{
  "norm_eps": 1e-06,
  "positions": "rope",
  "rope_fraction": 1.0,
  "qk_norm": false,
  "attn_scale": 0.125,
  "tie_word_embeddings": false,
  "weight_decay": 0.037,
  "schedule": "wsd",
  "decay_shape": "linear",
  "max_seq_len": 512,
  "doc_mask": true,
  "dataset": "wikipedia_en"
}
Each number is 50 + 15 x the weight over its row's rms, rounded and kept within 0 to 99. Layers, rows and columns count from 0. The size before them is the row's rms in percent of the matrix's.

# layer 11 MLP up, 320x128, rms 0.258, rows 93-306, columns 64-95
090:27 78 43 26 45 59 57 46 20 70 28 27 45 39 78 58 67 60 40 54 55 27 53 50 42 44 61 33 51 58 32 67
098:54 43 46 20 51 30 49 06 67 63 39 39 53 37 49 44 87 67 39 31 58 45 43 49 46 57 55 57 30 51 35 42
092:52 85 63 69 60 51 21 53 31 63 33 43 50 62 61 78 43 68 54 37 34 54 53 40 60 52 45 63 73 55 41 20
090:80 55 56 42 58 48 51 15 39 61 39 45 40 69 41 35 52 48 74 47 74 59 46 61 39 75 61 47 63 60 55 23
092:41 57 74 54 76 44 59 85 28 48 29 67 65 63 72 71 52 67 60 49 41 40 51 52 50 28 58 63 40 70 68 41
109:65 44 59 68 44 67 59 40 32 25 52 60 67 65 60 53 42 51 54 73 61 46 47 65 72 30 19 59 51 52 31 45
081:59 61 37 42 82 33 42 49 26 39 33 56 52 50 78 46 58 65 38 72 43 22 40 45 36 24 57 60 70 57 91 50
108:70 46 24 32 63 81 58 62 49 59 57 45 49 66 28 43 49 68 40 78 34 51 35 10 47 56 99 45 41 45 35 32
112:57 73 47 39 32 42 39 48 61 48 64 29 34 50 40 39 31 42 18 77 53 44 37 61 51 39 69 39 70 41 68 58
096:37 64 43 51 39 52 21 44 34 55 72 45 39 60 21 70 31 58 54 53 50 47 73 31 63 56 65 60 52 45 56 81
099:44 24 52 61 33 42 26 53 39 70 71 21 67 39 61 25 56 59 58 37 60 44 37 60 36 48 52 71 61 60 30 54
110:49 17 42 70 69 31 48 51 36 30 43 34 69 56 26 54 64 65 33 65 34 46 50 41 59 34 51 41 57 67 66 54
091:52 54 55 62 40 45 51 64 64 28 21 48 58 34 54 73 37 51 69 48 51 37 38 60 68 42 34 60 22 34 40 58
107:27 61 55 69 52 32 45 28 56 43 59 41 69 64 55 62 49 44 29 24 71 33 82 60 56 63 34 54 78 30 45 47
101:34 38 52 39 51 48 54 25 58 72 56 62 47 52 39 49 58 42 59 54 58 34 45 57 38 50 62 39 45 70 27 44
104:55 50 57 44 43 74 77 39 58 46 71 51 53 50 56 36 77 47 26 63 71 37 46 51 65 35 48 54 62 26 50 60
103:44 61 55 38 64 22 52 75 54 29 55 53 66 41 64 57 40 92 29 33 17 39 48 72 62 64 58 72 45 72 53 50
101:62 37 42 58 52 54 74 61 56 54 60 49 98 66 26 49 63 82 50 62 54 49 91 76 50 57 67 35 55 40 62 62
103:44 21 45 59 53 65 34 32 60 32 49 10 84 66 40 58 58 59 64 77 40 41 41 38 56 54 71 33 69 54 55 45
105:67 44 68 53 52 26 32 59 65 69 36 55 45 58 71 59 46 39 39 49 72 56 59 39 47 81 51 37 43 59 57 72
104:29 42 24 64 51 43 34 52 59 37 60 76 75 47 64 44 58 71 56 75 49 60 44 39 34 53 69 63 36 36 22 55
099:31 26 62 34 46 55 51 65 71 55 58 58 29 31 52 79 63 41 28 29 67 72 41 47 49 57 63 35 81 58 25 69
096:24 44 68 47 25 51 61 56 35 26 57 30 46 77 53 49 55 60 53 53 51 61 64 34 60 82 74 53 57 45 35 65
101:62 52 49 76 65 57 56 29 62 74 37 47 63 54 70 59 35 68 63 70 35 52 58 63 97 17 46 65 62 49 70 46
095:53 26 42 58 41 40 21 40 49 48 17 67 23 66 62 45 54 45 47 70 52 60 54 48 55 48 46 64 66 52 30 62
105:58 22 45 41 51 47 53 27 53 51 67 73 57 38 42 63 79 48 58 22 50 62 31 57 40 60 85 59 53 30 47 35
096:57 57 84 77 66 34 49 64 46 34 19 74 45 44 38 27 45 34 58 73 49 40 83 48 32 49 76 54 46 67 19 61
101:57 33 45 31 65 30 76 71 53 49 46 56 63 57 67 36 69 41 51 51 55 42 43 48 60 47 56 47 41 45 42 32
097:55 29 39 42 59 46 22 61 52 72 30 39 36 36 34 63 28 58 52 22 34 78 67 40 80 63 31 41 50 55 47 54
107:64 49 23 50 46 53 71 61 55 30 58 69 67 29 55 64 18 68 43 38 22 54 44 46 44 38 49 69 52 62 50 54
091:80 51 41 35 42 38 59 53 54 73 68 52 38 26 80 75 52 70 72 58 79 86 34 50 44 53 57 47 52 40 49 52
093:33 62 29 39 66 60 49 51 39 44 61 85 40 43 54 38 44 63 48 56 48 53 41 48 62 62 46 41 53 55 68 30
119:46 78 64 50 63 72 58 48 67 83 49 54 41 39 57 37 40 35 43 36 46 74 54 57 71 32 54 49 63 56 70 46
102:41 67 50 31 69 56 45 22 86 50 54 68 27 64 31 49 21 77 26 81 63 66 36 48 35 39 58 54 68 49 35 49
108:41 57 52 43 38 46 71 60 26 40 25 80 40 51 56 52 33 12 73 67 15 64 24 44 45 60 26 51 45 56 40 49
094:34 43 43 39 53 38 60 73 31 45 32 29 36 50 46 57 60 50 33 53 54 57 38 91 64 48 46 32 71 61 42 66
097:17 36 73 47 43 66 55 72 68 55 65 54 30 62 34 40 42 46 93 67 69 58 60 61 49 43 48 51 40 56 57 51
101:42 63 64 30 57 58 64 46 65 46 35 69 67 45 75 75 54 38 46 61 55 25 58 48 45 56 33 53 44 56 31 40
107:38 55 53 62 41 42 48 72 38 80 20 68 77 38 63 37 69 89 81 50 66 68 45 57 35 69 57 27 44 73 56 52
105:74 48 60 33 65 69 32 46 52 41 39 37 64 65 68 64 49 68 42 51 56 56 25 70 63 18 26 33 38 51 59 42
097:39 44 23 80 67 28 49 59 46 62 33 23 32 76 44 32 44 33 19 35 33 62 68 36 52 61 39 55 55 60 50 13
101:67 34 57 20 56 74 41 45 39 56 83 30 67 40 67 63 44 47 62 60 54 26 60 66 52 54 59 56 16 96 38 39
102:63 59 67 51 38 54 39 41 21 39 53 48 42 54 41 51 16 51 58 14 73 49 49 59 50 44 76 62 36 57 33 30
096:40 53 53 63 44 48 27 63 47 54 56 62 37 46 37 67 57 64 77 44 47 46 43 44 54 54 19 25 55 58 52 47
107:32 64 35 30 49 65 58 32 48 66 41 81 48 64 53 34 49 70 39 58 55 75 60 46 80 54 71 49 64 49 38 67
104:51 71 77 29 42 58 41 74 80 67 53 60 79 46 58 43 68 42 64 53 57 84 65 59 68 64 53 60 53 31 45 30
101:44 57 63 54 53 74 54 36 38 78 24 45 34 41 53 34 66 27 69 53 83 34 87 46 31 46 47 56 42 51 43 56
100:38 45 41 54 54 48 72 36 56 41 48 57 39 43 69 67 31 83 77 63 55 49 57 61 33 60 60 47 46 46 55 65
107:38 33 43 73 73 47 53 49 49 51 76 45 35 53 55 61 58 75 45 25 32 31 61 58 50 77 53 71 62 47 41 39
104:58 70 54 70 42 54 44 47 39 71 67 66 33 26 99 61 58 28 50 57 46 46 78 46 47 39 47 52 39 60 64 61
089:58 60 63 61 40 44 47 50 80 49 60 29 25 58 58 51 65 60 66 55 34 57 72 56 44 47 36 62 46 40 27 44
101:64 52 34 40 52 38 33 47 49 44 53 53 54 47 92 30 63 60 49 51 41 77 46 03 70 34 42 68 53 32 54 49
106:54 70 49 52 27 43 41 41 38 52 39 44 65 31 37 43 71 54 16 43 59 84 60 36 40 50 51 64 54 51 68 52
104:43 42 38 39 39 65 26 41 74 59 73 46 50 35 52 38 77 48 47 75 42 65 29 78 63 50 61 79 43 68 25 42
100:28 61 55 51 63 49 63 52 45 57 29 48 67 54 66 35 93 46 47 63 35 56 49 37 41 31 17 68 48 11 33 48
094:54 60 29 62 41 49 35 47 60 69 43 45 71 56 31 42 50 33 32 66 60 49 47 44 30 33 47 63 70 33 50 45
092:62 66 56 77 41 57 35 35 69 59 40 27 34 49 51 74 28 40 55 47 26 62 50 24 39 44 49 68 68 26 65 55
112:43 31 53 64 63 54 60 38 55 70 55 30 45 39 58 45 42 45 78 39 55 48 71 69 45 62 58 45 38 48 08 54
100:42 67 55 56 38 34 39 24 47 57 29 32 54 43 64 36 52 34 63 72 33 43 31 51 57 39 37 64 84 45 55 48
098:38 40 32 64 47 60 34 57 24 35 42 17 64 47 76 59 62 42 57 58 46 31 41 48 65 41 26 25 29 49 45 65
095:47 52 49 26 47 62 09 53 54 51 70 49 49 71 59 47 41 54 46 54 60 75 50 53 71 74 67 61 47 57 58 85
097:60 72 42 29 61 45 29 41 61 64 66 16 53 73 60 22 52 49 55 69 40 49 64 44 38 50 43 56 33 89 66 45
096:45 41 60 56 33 53 65 56 31 53 57 64 52 62 30 61 27 47 40 42 57 43 34 31 65 59 42 59 60 60 69 65
102:51 50 35 72 55 42 76 44 58 45 36 46 60 50 36 31 52 44 57 68 73 58 61 72 35 79 43 21 58 49 46 69
102:62 61 27 54 38 75 35 11 52 44 40 53 63 57 36 75 40 58 46 78 63 30 58 65 62 45 58 73 44 84 25 50
107:34 43 21 41 72 12 78 71 59 56 74 33 40 31 58 48 55 38 45 64 43 49 58 64 28 54 40 25 79 46 46 22
096:41 35 73 56 15 41 49 43 50 56 66 42 34 69 43 15 55 48 29 39 52 54 41 61 57 42 66 66 26 47 54 73
101:42 52 35 69 37 36 60 27 49 75 61 39 44 39 50 66 43 37 70 74 61 46 61 67 64 61 70 59 70 31 20 39
106:57 83 48 64 18 58 58 42 76 55 24 49 50 66 32 51 51 49 50 69 33 55 48 50 55 73 33 51 40 49 42 49
098:83 58 57 54 29 35 39 24 59 46 84 39 74 79 65 49 31 75 47 45 51 40 45 52 47 51 36 71 27 67 51 56
089:64 28 51 51 40 46 23 69 65 34 44 67 43 37 63 46 37 67 36 44 32 67 63 45 62 64 68 58 40 49 63 69
101:38 32 27 38 69 52 31 45 59 59 50 43 56 63 67 38 60 67 20 36 56 59 34 40 41 78 57 45 80 37 57 79
084:72 64 53 58 33 58 41 60 43 51 34 24 80 35 58 63 54 57 63 65 44 28 58 54 72 68 37 35 35 59 65 38
099:69 67 55 76 65 78 44 42 70 59 43 34 29 20 48 56 57 48 37 62 44 42 51 68 57 48 47 45 64 00 54 84
104:68 54 71 55 55 61 65 26 38 61 46 53 47 59 28 54 54 78 63 48 55 27 47 51 74 37 38 52 53 63 61 56
102:50 50 87 61 44 35 41 54 43 39 54 99 38 68 29 46 32 36 49 40 54 62 57 64 74 30 33 49 45 31 43 37
099:47 42 61 63 61 17 58 38 28 52 50 50 52 48 48 63 50 61 55 46 66 45 09 57 54 54 27 56 45 55 63 42
110:62 39 37 23 64 55 63 53 36 53 44 38 68 53 11 46 40 40 71 64 76 63 74 63 33 46 55 38 47 43 37 38
101:56 59 55 69 52 75 29 48 52 44 69 65 32 43 65 16 43 76 59 66 38 48 50 62 23 28 71 44 51 45 40 50
100:75 44 27 47 46 27 62 56 41 37 70 61 35 46 31 74 63 35 72 78 46 72 37 78 51 60 40 42 50 36 50 62
096:56 52 67 55 45 43 45 71 44 58 38 69 54 47 52 42 45 43 33 55 61 49 65 75 39 40 48 55 40 42 25 68
104:58 39 52 45 35 80 39 73 57 63 57 49 64 79 47 48 63 80 62 62 34 10 44 60 21 45 60 31 38 59 75 37
102:28 61 33 49 74 51 42 52 54 47 75 25 39 42 28 33 34 80 73 51 41 75 55 82 28 43 38 47 47 64 46 64
115:46 57 41 48 37 47 34 44 52 43 50 29 84 34 83 67 57 41 49 50 71 56 52 64 36 50 75 42 50 52 39 76
101:58 48 58 43 73 78 50 73 39 53 48 52 54 45 45 32 67 45 37 24 60 67 55 31 67 76 61 81 39 43 54 58
097:40 88 66 43 47 72 52 28 31 42 27 49 24 51 54 44 49 30 53 55 32 64 45 51 24 41 46 42 25 26 35 34
101:20 32 42 49 47 59 43 39 54 39 38 49 57 56 47 66 72 71 43 69 34 50 47 46 37 37 49 64 30 38 44 59
093:65 70 46 75 35 59 45 49 35 60 48 98 53 52 46 53 29 60 33 29 60 40 47 23 32 67 37 80 62 47 42 55
096:71 50 61 71 42 77 34 45 22 55 77 31 62 39 22 48 24 35 30 47 42 64 55 30 49 33 58 58 53 66 46 39
098:44 76 34 71 55 34 45 43 51 48 50 64 28 47 48 67 58 51 39 21 39 48 33 20 51 39 32 48 33 40 57 86
100:43 35 35 48 42 56 43 46 77 67 32 57 25 30 59 65 66 41 57 39 75 59 82 73 44 28 30 74 53 60 59 31
105:45 63 74 24 40 28 57 49 67 51 48 55 71 74 60 55 23 74 57 61 65 81 61 51 66 67 80 56 42 10 53 35
091:42 62 58 55 55 46 59 45 64 47 54 39 45 49 56 39 57 51 73 33 19 49 46 24 31 28 68 71 35 50 52 59
097:46 40 30 62 72 59 32 51 78 55 63 68 50 39 57 50 33 52 35 60 26 56 62 46 76 41 20 21 56 27 30 73
102:54 24 54 30 34 43 46 22 47 53 70 50 76 35 53 54 41 73 49 82 18 15 69 46 81 60 77 62 36 49 59 48
091:61 65 49 18 55 39 48 33 47 46 55 61 49 68 34 44 46 57 77 25 41 62 19 49 62 65 39 44 15 52 37 55
107:54 39 54 54 52 63 35 26 54 69 48 34 45 64 48 34 60 32 39 55 28 68 45 46 51 38 61 19 55 28 72 80
101:68 50 40 45 34 74 55 46 59 51 51 42 72 41 55 53 52 62 67 36 45 50 40 55 42 67 36 48 77 43 48 38
099:54 68 76 24 66 57 57 48 47 27 44 46 47 31 42 53 52 43 36 44 45 59 35 45 34 53 44 64 56 58 28 35
096:43 33 41 57 60 32 74 35 36 56 36 30 71 53 41 50 44 28 49 39 63 62 56 24 43 58 45 40 55 46 38 60
093:41 71 64 48 74 24 37 44 41 49 33 65 65 66 25 51 55 58 73 34 68 33 66 53 50 68 44 51 80 37 30 60
103:28 46 32 26 44 32 48 67 45 27 51 53 53 77 43 45 37 53 61 44 47 41 17 62 41 51 60 67 62 35 61 46
105:49 55 40 53 51 61 31 50 62 48 54 55 53 62 61 25 81 46 40 53 40 43 32 56 59 43 58 57 28 45 57 76
101:55 71 65 53 39 43 50 25 73 67 57 38 42 66 28 45 59 51 62 29 46 68 37 49 50 43 61 51 62 65 26 37
101:36 53 30 83 58 42 26 48 45 68 33 73 32 47 41 17 20 49 64 62 60 59 71 64 52 38 30 53 32 41 64 46
108:27 67 37 36 27 52 41 36 86 38 54 79 46 47 55 32 63 65 56 21 40 50 35 49 61 51 62 30 59 42 15 60
110:42 23 46 54 68 70 69 45 51 26 45 31 35 38 42 35 38 45 74 80 50 70 49 49 35 61 55 59 62 44 31 43
105:28 22 75 54 29 39 73 47 28 39 46 29 37 42 52 65 46 51 63 65 47 61 32 60 41 38 34 54 39 30 37 52
107:50 58 51 36 56 40 51 36 40 17 58 63 62 58 49 34 49 31 61 27 69 26 63 49 46 41 79 04 37 40 40 47
097:33 37 55 38 64 63 35 37 30 26 62 62 43 67 42 65 49 45 60 35 41 43 80 53 32 40 51 62 42 54 66 43
089:16 45 64 58 32 44 38 53 78 67 50 46 19 35 76 65 51 57 49 30 35 45 48 58 78 42 28 34 57 19 35 36
118:71 66 60 57 51 52 46 35 78 42 67 54 53 60 44 36 43 50 34 47 67 61 54 40 45 43 92 39 60 78 65 46
094:65 67 35 47 41 60 44 62 63 42 66 30 20 30 28 64 51 61 34 43 55 30 39 86 34 43 16 59 34 41 55 49
097:50 70 48 64 82 08 50 44 74 47 53 77 31 46 44 52 54 65 36 35 71 55 57 30 41 80 40 18 43 38 57 28
105:34 59 55 57 52 56 36 36 56 44 75 48 70 33 34 46 43 49 68 18 45 31 55 37 49 64 46 51 56 48 56 72
105:37 38 69 63 58 56 31 76 17 44 21 57 60 56 55 47 27 28 39 58 31 42 47 60 46 17 48 26 63 43 52 66
088:71 43 45 42 50 59 55 50 63 48 51 55 48 45 32 07 54 38 53 47 55 76 03 55 67 58 31 53 62 58 53 57
091:36 51 60 64 34 69 48 13 57 62 47 44 50 67 47 48 40 51 68 83 57 55 60 48 64 35 81 55 56 38 43 56
099:50 46 34 47 56 76 36 33 41 46 41 46 47 55 40 59 57 82 61 59 29 44 64 54 41 36 84 53 47 46 35 59
091:52 63 61 79 70 49 28 55 52 59 47 40 50 91 58 72 60 64 46 57 44 54 59 55 64 63 59 74 33 23 75 49
100:25 50 64 57 48 34 44 46 38 63 49 46 35 33 52 27 45 66 53 45 47 57 09 25 44 61 55 54 63 65 60 53
100:51 53 41 56 69 28 71 42 52 67 50 66 45 63 43 50 42 40 68 33 43 40 32 39 47 64 17 34 68 75 54 51
107:53 16 42 59 29 42 50 52 57 49 55 51 49 59 44 27 34 47 47 63 38 53 81 49 81 47 35 47 50 55 48 67
108:45 56 33 59 46 37 69 59 40 67 54 52 44 47 55 65 23 49 52 57 47 76 35 52 23 37 59 48 54 31 46 59
092:58 55 41 43 53 48 61 46 34 38 50 70 50 72 64 52 54 68 41 50 51 56 63 30 50 63 48 38 60 60 41 43
097:45 38 60 47 18 59 19 74 42 34 60 48 41 55 38 23 35 36 50 47 55 77 36 53 62 58 28 61 50 58 47 69
108:39 64 60 49 49 55 48 56 38 39 39 69 68 61 53 78 54 57 89 49 49 63 38 41 58 50 28 44 36 46 70 40
100:55 61 26 29 44 40 67 64 55 51 33 43 35 62 75 72 68 55 50 57 84 56 67 65 63 35 19 35 21 54 55 52
098:67 78 59 62 62 53 55 57 77 83 45 64 60 37 64 34 75 59 32 47 44 20 60 61 15 31 39 59 52 64 54 53
105:31 32 39 87 66 38 60 25 45 59 60 60 45 49 69 37 59 67 38 71 41 52 54 52 52 27 56 50 67 47 58 69
095:69 41 67 41 70 46 59 54 39 26 74 54 49 84 64 34 41 41 50 68 49 51 49 60 50 34 40 44 50 52 56 36
098:57 53 75 80 31 59 60 63 58 22 53 63 47 67 58 64 43 43 27 49 52 49 35 58 61 53 55 37 55 37 45 57
092:60 49 41 12 43 81 58 47 41 82 68 37 60 57 34 72 36 12 59 40 36 66 51 40 58 69 72 71 28 56 25 49
101:63 50 61 57 64 43 57 25 56 55 34 49 36 47 40 66 88 82 28 47 43 47 81 27 43 52 26 62 61 71 45 38
092:60 52 51 45 42 54 62 40 31 53 50 47 71 45 38 20 37 61 58 28 54 66 42 47 64 93 42 51 40 12 40 51
090:35 31 21 60 43 38 36 59 45 64 44 23 48 41 36 57 46 62 36 67 39 48 37 53 77 61 76 50 44 69 59 68
094:31 13 50 84 76 37 73 73 40 62 50 51 48 59 44 57 28 35 55 44 58 39 54 52 66 39 59 46 56 45 39 42
095:51 38 84 20 21 68 45 29 72 28 64 58 42 47 63 54 34 55 58 39 90 62 30 29 70 36 60 61 69 58 57 62
110:53 43 34 53 51 41 73 50 62 69 68 56 56 41 34 77 75 71 28 33 64 34 48 51 36 47 46 69 58 60 64 37
106:72 57 66 82 42 32 29 46 58 69 24 25 56 64 65 53 55 44 66 57 50 68 47 49 41 43 66 44 46 43 28 23
099:47 48 46 34 34 68 52 52 40 40 65 59 45 33 49 59 49 52 33 55 43 59 43 56 60 77 78 38 41 55 45 66
092:70 77 62 38 51 42 24 44 56 64 60 55 63 45 44 74 45 53 58 39 40 38 52 51 39 37 40 64 73 49 84 31
101:47 20 55 43 54 42 59 54 34 43 65 31 30 31 55 31 61 44 19 60 29 45 54 42 49 50 49 58 37 54 81 54
092:61 58 48 39 43 24 30 61 65 46 40 20 84 51 31 42 48 69 44 76 49 58 42 22 64 47 72 42 36 54 50 30
108:37 68 54 33 27 25 40 41 54 79 28 26 32 33 63 24 50 50 21 40 53 26 51 66 61 40 61 43 43 57 41 52
098:41 46 45 58 48 58 49 52 52 41 41 37 26 57 49 66 58 51 78 69 39 15 32 63 43 78 41 66 42 65 49 54
101:54 20 68 58 57 42 69 47 61 18 35 45 36 57 47 22 69 42 47 54 67 28 54 38 56 55 53 53 50 49 51 65
102:29 64 67 40 57 47 47 59 53 55 62 31 77 66 33 55 42 47 42 66 64 48 51 64 28 72 52 63 39 64 48 28
097:49 61 54 44 49 64 46 37 62 37 47 12 50 58 42 43 26 43 64 67 86 36 52 35 31 70 46 21 48 39 57 57
101:55 42 40 60 85 39 61 35 47 37 51 56 51 68 37 11 18 55 32 51 63 51 23 55 57 57 67 67 58 52 45 46
091:35 46 49 65 44 76 58 47 39 57 35 47 49 54 31 40 48 35 46 43 20 37 62 27 72 57 51 53 60 51 36 64
096:63 65 60 46 70 44 48 70 31 42 86 20 80 44 79 31 32 47 51 39 50 63 72 28 53 38 37 60 63 31 39 72
095:68 31 53 53 44 39 52 55 61 27 46 32 46 64 84 30 51 72 53 77 35 38 43 51 45 32 26 55 60 60 15 70
104:55 59 26 61 30 64 39 60 51 46 55 34 26 38 41 37 41 28 49 61 89 48 43 57 38 53 34 39 49 53 82 39
106:34 53 49 56 39 70 13 52 40 58 70 66 41 35 47 46 24 60 72 51 44 64 30 24 50 66 68 59 56 32 65 20
091:53 62 59 63 31 34 75 63 63 75 61 32 33 77 36 49 59 71 50 59 36 65 50 26 54 34 21 17 34 44 38 66
113:54 41 80 39 39 47 47 51 56 23 58 48 77 45 70 51 81 54 48 51 59 42 50 30 41 39 60 37 62 28 48 69
101:33 37 47 42 37 61 64 27 25 79 71 49 62 35 37 71 24 56 86 54 48 27 46 38 28 44 55 42 70 77 70 44
090:67 39 48 72 29 27 35 59 57 77 65 66 59 47 28 46 83 70 69 38 64 50 41 52 62 51 39 53 54 46 37 23
093:52 18 41 53 44 50 64 57 40 45 35 48 50 42 57 58 09 71 43 17 43 38 46 63 86 29 39 33 58 25 46 32
106:48 41 58 35 47 41 63 57 47 50 48 61 46 79 51 51 76 83 52 43 60 52 63 49 55 75 24 20 46 43 44 50
101:43 53 16 61 37 61 55 71 63 59 71 64 20 49 43 15 56 51 32 43 42 44 44 70 59 64 71 23 74 41 33 59
096:41 53 52 49 66 18 50 47 56 23 17 72 69 43 55 32 45 66 76 64 23 70 59 31 59 42 60 42 76 43 39 65
098:44 52 28 60 38 66 47 47 32 44 54 51 63 26 53 45 49 33 46 42 29 33 38 57 53 56 69 58 55 22 66 51
097:51 49 67 68 35 45 26 40 39 58 58 45 73 41 61 66 40 59 60 48 35 44 39 40 53 58 41 41 40 60 31 58
097:71 75 43 31 34 61 47 54 85 78 27 71 47 69 41 52 38 29 62 33 49 51 30 59 55 36 62 47 52 81 36 40
097:36 27 45 40 49 58 50 29 65 49 19 59 38 32 24 24 74 50 48 50 72 75 32 41 20 71 33 62 76 43 53 50
090:54 36 41 48 78 67 45 58 51 51 50 23 13 40 44 58 41 77 46 74 34 52 70 46 34 51 63 53 60 47 57 60
095:48 37 17 56 53 52 42 44 47 64 47 65 43 35 63 50 30 24 25 41 70 45 53 55 29 42 36 52 50 69 53 30
082:51 47 49 50 25 48 43 38 58 70 48 56 48 38 29 42 73 45 69 64 30 49 49 39 49 65 46 32 72 27 24 51
100:38 48 79 37 64 29 49 34 44 35 34 31 31 46 49 49 31 45 55 47 38 43 31 42 43 36 52 52 47 49 49 22
104:33 51 64 50 33 53 21 37 56 45 30 62 55 26 47 62 63 30 44 65 38 42 46 38 57 35 61 25 41 51 36 47
109:56 44 27 26 49 67 58 52 75 41 42 50 68 78 44 65 54 37 46 58 59 48 53 63 67 37 41 45 35 51 38 43
098:58 50 65 51 44 47 58 85 50 45 49 36 55 76 73 45 76 58 52 65 47 60 60 45 46 65 70 55 60 69 68 50
098:46 51 36 44 57 69 45 49 39 37 55 30 61 54 37 34 64 58 48 64 54 51 48 60 43 53 67 83 54 53 56 55
099:70 51 72 84 27 50 60 33 64 67 58 53 44 42 61 61 72 54 59 68 51 52 17 71 53 80 50 40 52 52 55 71
089:38 53 56 62 46 60 43 56 40 47 16 59 78 68 48 76 52 45 42 41 20 47 62 45 47 24 55 62 38 59 43 70
104:63 40 51 67 54 43 48 64 45 32 68 87 22 78 76 51 66 57 68 57 65 77 67 43 75 46 65 52 61 50 58 49
116:42 36 63 51 71 56 60 34 38 50 74 46 66 71 54 75 55 29 37 68 27 49 47 24 56 54 72 37 67 50 54 55
113:69 46 40 21 34 49 45 56 44 38 49 36 34 45 42 38 59 48 73 48 18 62 37 67 15 50 51 50 55 50 76 46
096:62 65 48 56 50 59 38 40 39 40 42 43 38 53 60 43 61 71 59 43 36 53 64 49 62 32 65 68 57 55 40 41
096:33 54 22 53 37 56 44 52 40 69 51 26 49 23 62 69 73 61 25 49 45 52 52 68 95 55 33 57 61 41 46 55
098:50 35 30 51 55 56 58 32 96 66 43 57 47 77 52 27 30 60 57 56 51 36 39 33 37 53 25 31 41 59 36 44
103:19 61 77 37 55 40 55 33 36 37 64 52 44 43 72 60 47 51 49 53 65 67 63 33 60 55 59 56 56 58 40 80
103:51 65 53 52 26 51 47 61 71 17 66 49 60 46 19 38 71 49 31 67 34 58 06 25 35 61 81 70 20 46 47 63
100:67 29 29 47 41 40 23 58 73 50 70 42 42 43 62 47 19 52 55 30 48 25 58 49 36 51 60 69 49 65 74 65
094:37 43 50 42 56 54 67 13 40 06 64 70 49 67 37 28 31 34 46 49 64 34 59 39 80 61 64 40 25 64 58 32
114:67 59 72 47 34 30 49 36 57 44 80 40 54 95 39 48 48 50 49 50 41 57 53 84 61 45 40 48 30 40 77 99
098:77 69 72 83 32 53 47 58 49 39 74 32 26 22 41 38 75 59 58 23 29 62 45 36 47 51 78 55 53 58 42 62
093:37 67 49 62 41 58 55 41 38 44 69 53 40 45 17 44 80 47 51 62 55 35 22 63 46 56 38 44 56 32 69 16
109:53 50 57 56 48 60 50 26 38 38 54 62 69 30 56 63 69 43 55 67 63 86 34 38 57 32 20 22 49 47 50 41
109:51 36 51 38 64 54 45 51 45 96 44 66 43 89 63 50 30 58 61 29 36 40 54 55 78 49 61 52 52 34 32 29
095:55 51 18 37 40 54 64 50 14 33 60 49 19 51 41 52 34 49 52 65 43 68 47 62 10 50 50 86 34 39 50 51
105:22 55 36 36 25 41 59 68 15 25 19 72 63 73 43 68 52 66 71 33 38 58 42 51 61 42 33 62 47 63 58 41
087:70 44 29 50 48 54 48 16 59 56 50 47 44 39 56 51 59 80 41 56 56 41 36 51 46 39 45 13 44 63 37 49
104:67 38 64 59 54 42 43 66 59 68 50 54 15 54 41 53 51 91 50 57 44 27 85 38 27 60 26 65 58 40 53 54
109:54 27 52 44 35 49 33 43 44 33 38 64 61 83 85 45 25 35 50 72 55 65 37 66 32 32 42 71 68 44 33 49
093:48 33 61 49 61 43 50 41 34 75 56 66 43 49 70 70 49 47 45 35 60 59 64 58 60 27 36 37 61 33 46 43
098:82 33 21 55 42 51 31 51 50 63 72 61 38 56 39 52 47 31 47 53 34 48 31 47 56 46 84 64 42 71 72 43
096:41 49 61 39 12 50 32 60 43 48 41 53 55 62 62 44 75 34 60 64 65 70 49 55 62 61 23 65 52 58 53 69
097:31 41 44 49 34 42 30 49 38 68 47 59 66 68 48 53 65 41 39 16 30 77 51 24 52 46 63 46 31 47 51 22
109:49 28 53 33 51 47 36 50 69 58 44 65 42 31 41 71 46 60 53 43 43 40 51 47 43 59 47 26 41 36 56 45
098:16 56 44 52 66 33 50 05 58 69 23 60 47 31 40 66 40 68 46 33 52 62 45 36 43 50 67 54 55 48 63 41
109:65 39 55 52 94 65 56 40 60 61 58 46 43 41 53 56 49 44 49 37 67 45 64 49 51 74 57 46 48 11 60 39
105:40 36 62 62 32 65 45 51 66 53 44 53 33 42 56 40 71 65 51 89 51 43 47 39 91 49 55 42 65 57 60 61
094:33 49 45 47 51 70 71 45 69 46 46 36 68 67 74 64 55 50 28 91 61 50 61 62 43 21 20 49 26 58 34 38
093:63 59 55 40 47 19 68 49 28 55 56 65 59 61 42 74 70 28 53 43 67 28 64 74 54 63 55 42 57 77 53 52
094:48 37 45 73 44 42 63 63 44 32 39 48 15 75 53 64 58 67 59 57 15 71 78 28 78 25 53 37 38 43 29 83
100:45 37 55 39 40 50 33 87 50 75 61 59 67 23 35 54 58 38 41 52 47 20 43 72 28 57 64 27 68 52 39 52
102:66 61 61 66 51 60 61 46 64 56 66 65 50 35 54 36 55 28 42 56 77 45 56 64 74 67 53 46 38 78 47 50
100:39 76 45 75 76 41 26 25 55 69 27 55 68 33 50 48 41 41 50 49 33 71 45 43 53 61 48 67 43 50 40 43
091:37 66 66 25 41 66 59 40 40 58 54 26 74 56 39 61 36 47 52 22 58 39 38 56 41 63 33 27 45 23 21 15
105:24 57 38 75 33 34 69 70 63 37 48 53 39 66 43 52 40 49 48 42 22 51 58 59 47 34 51 52 53 63 84 35
094:51 48 49 53 56 79 66 32 41 50 60 65 42 74 19 71 67 62 39 50 76 63 47 47 21 35 46 82 71 18 59 35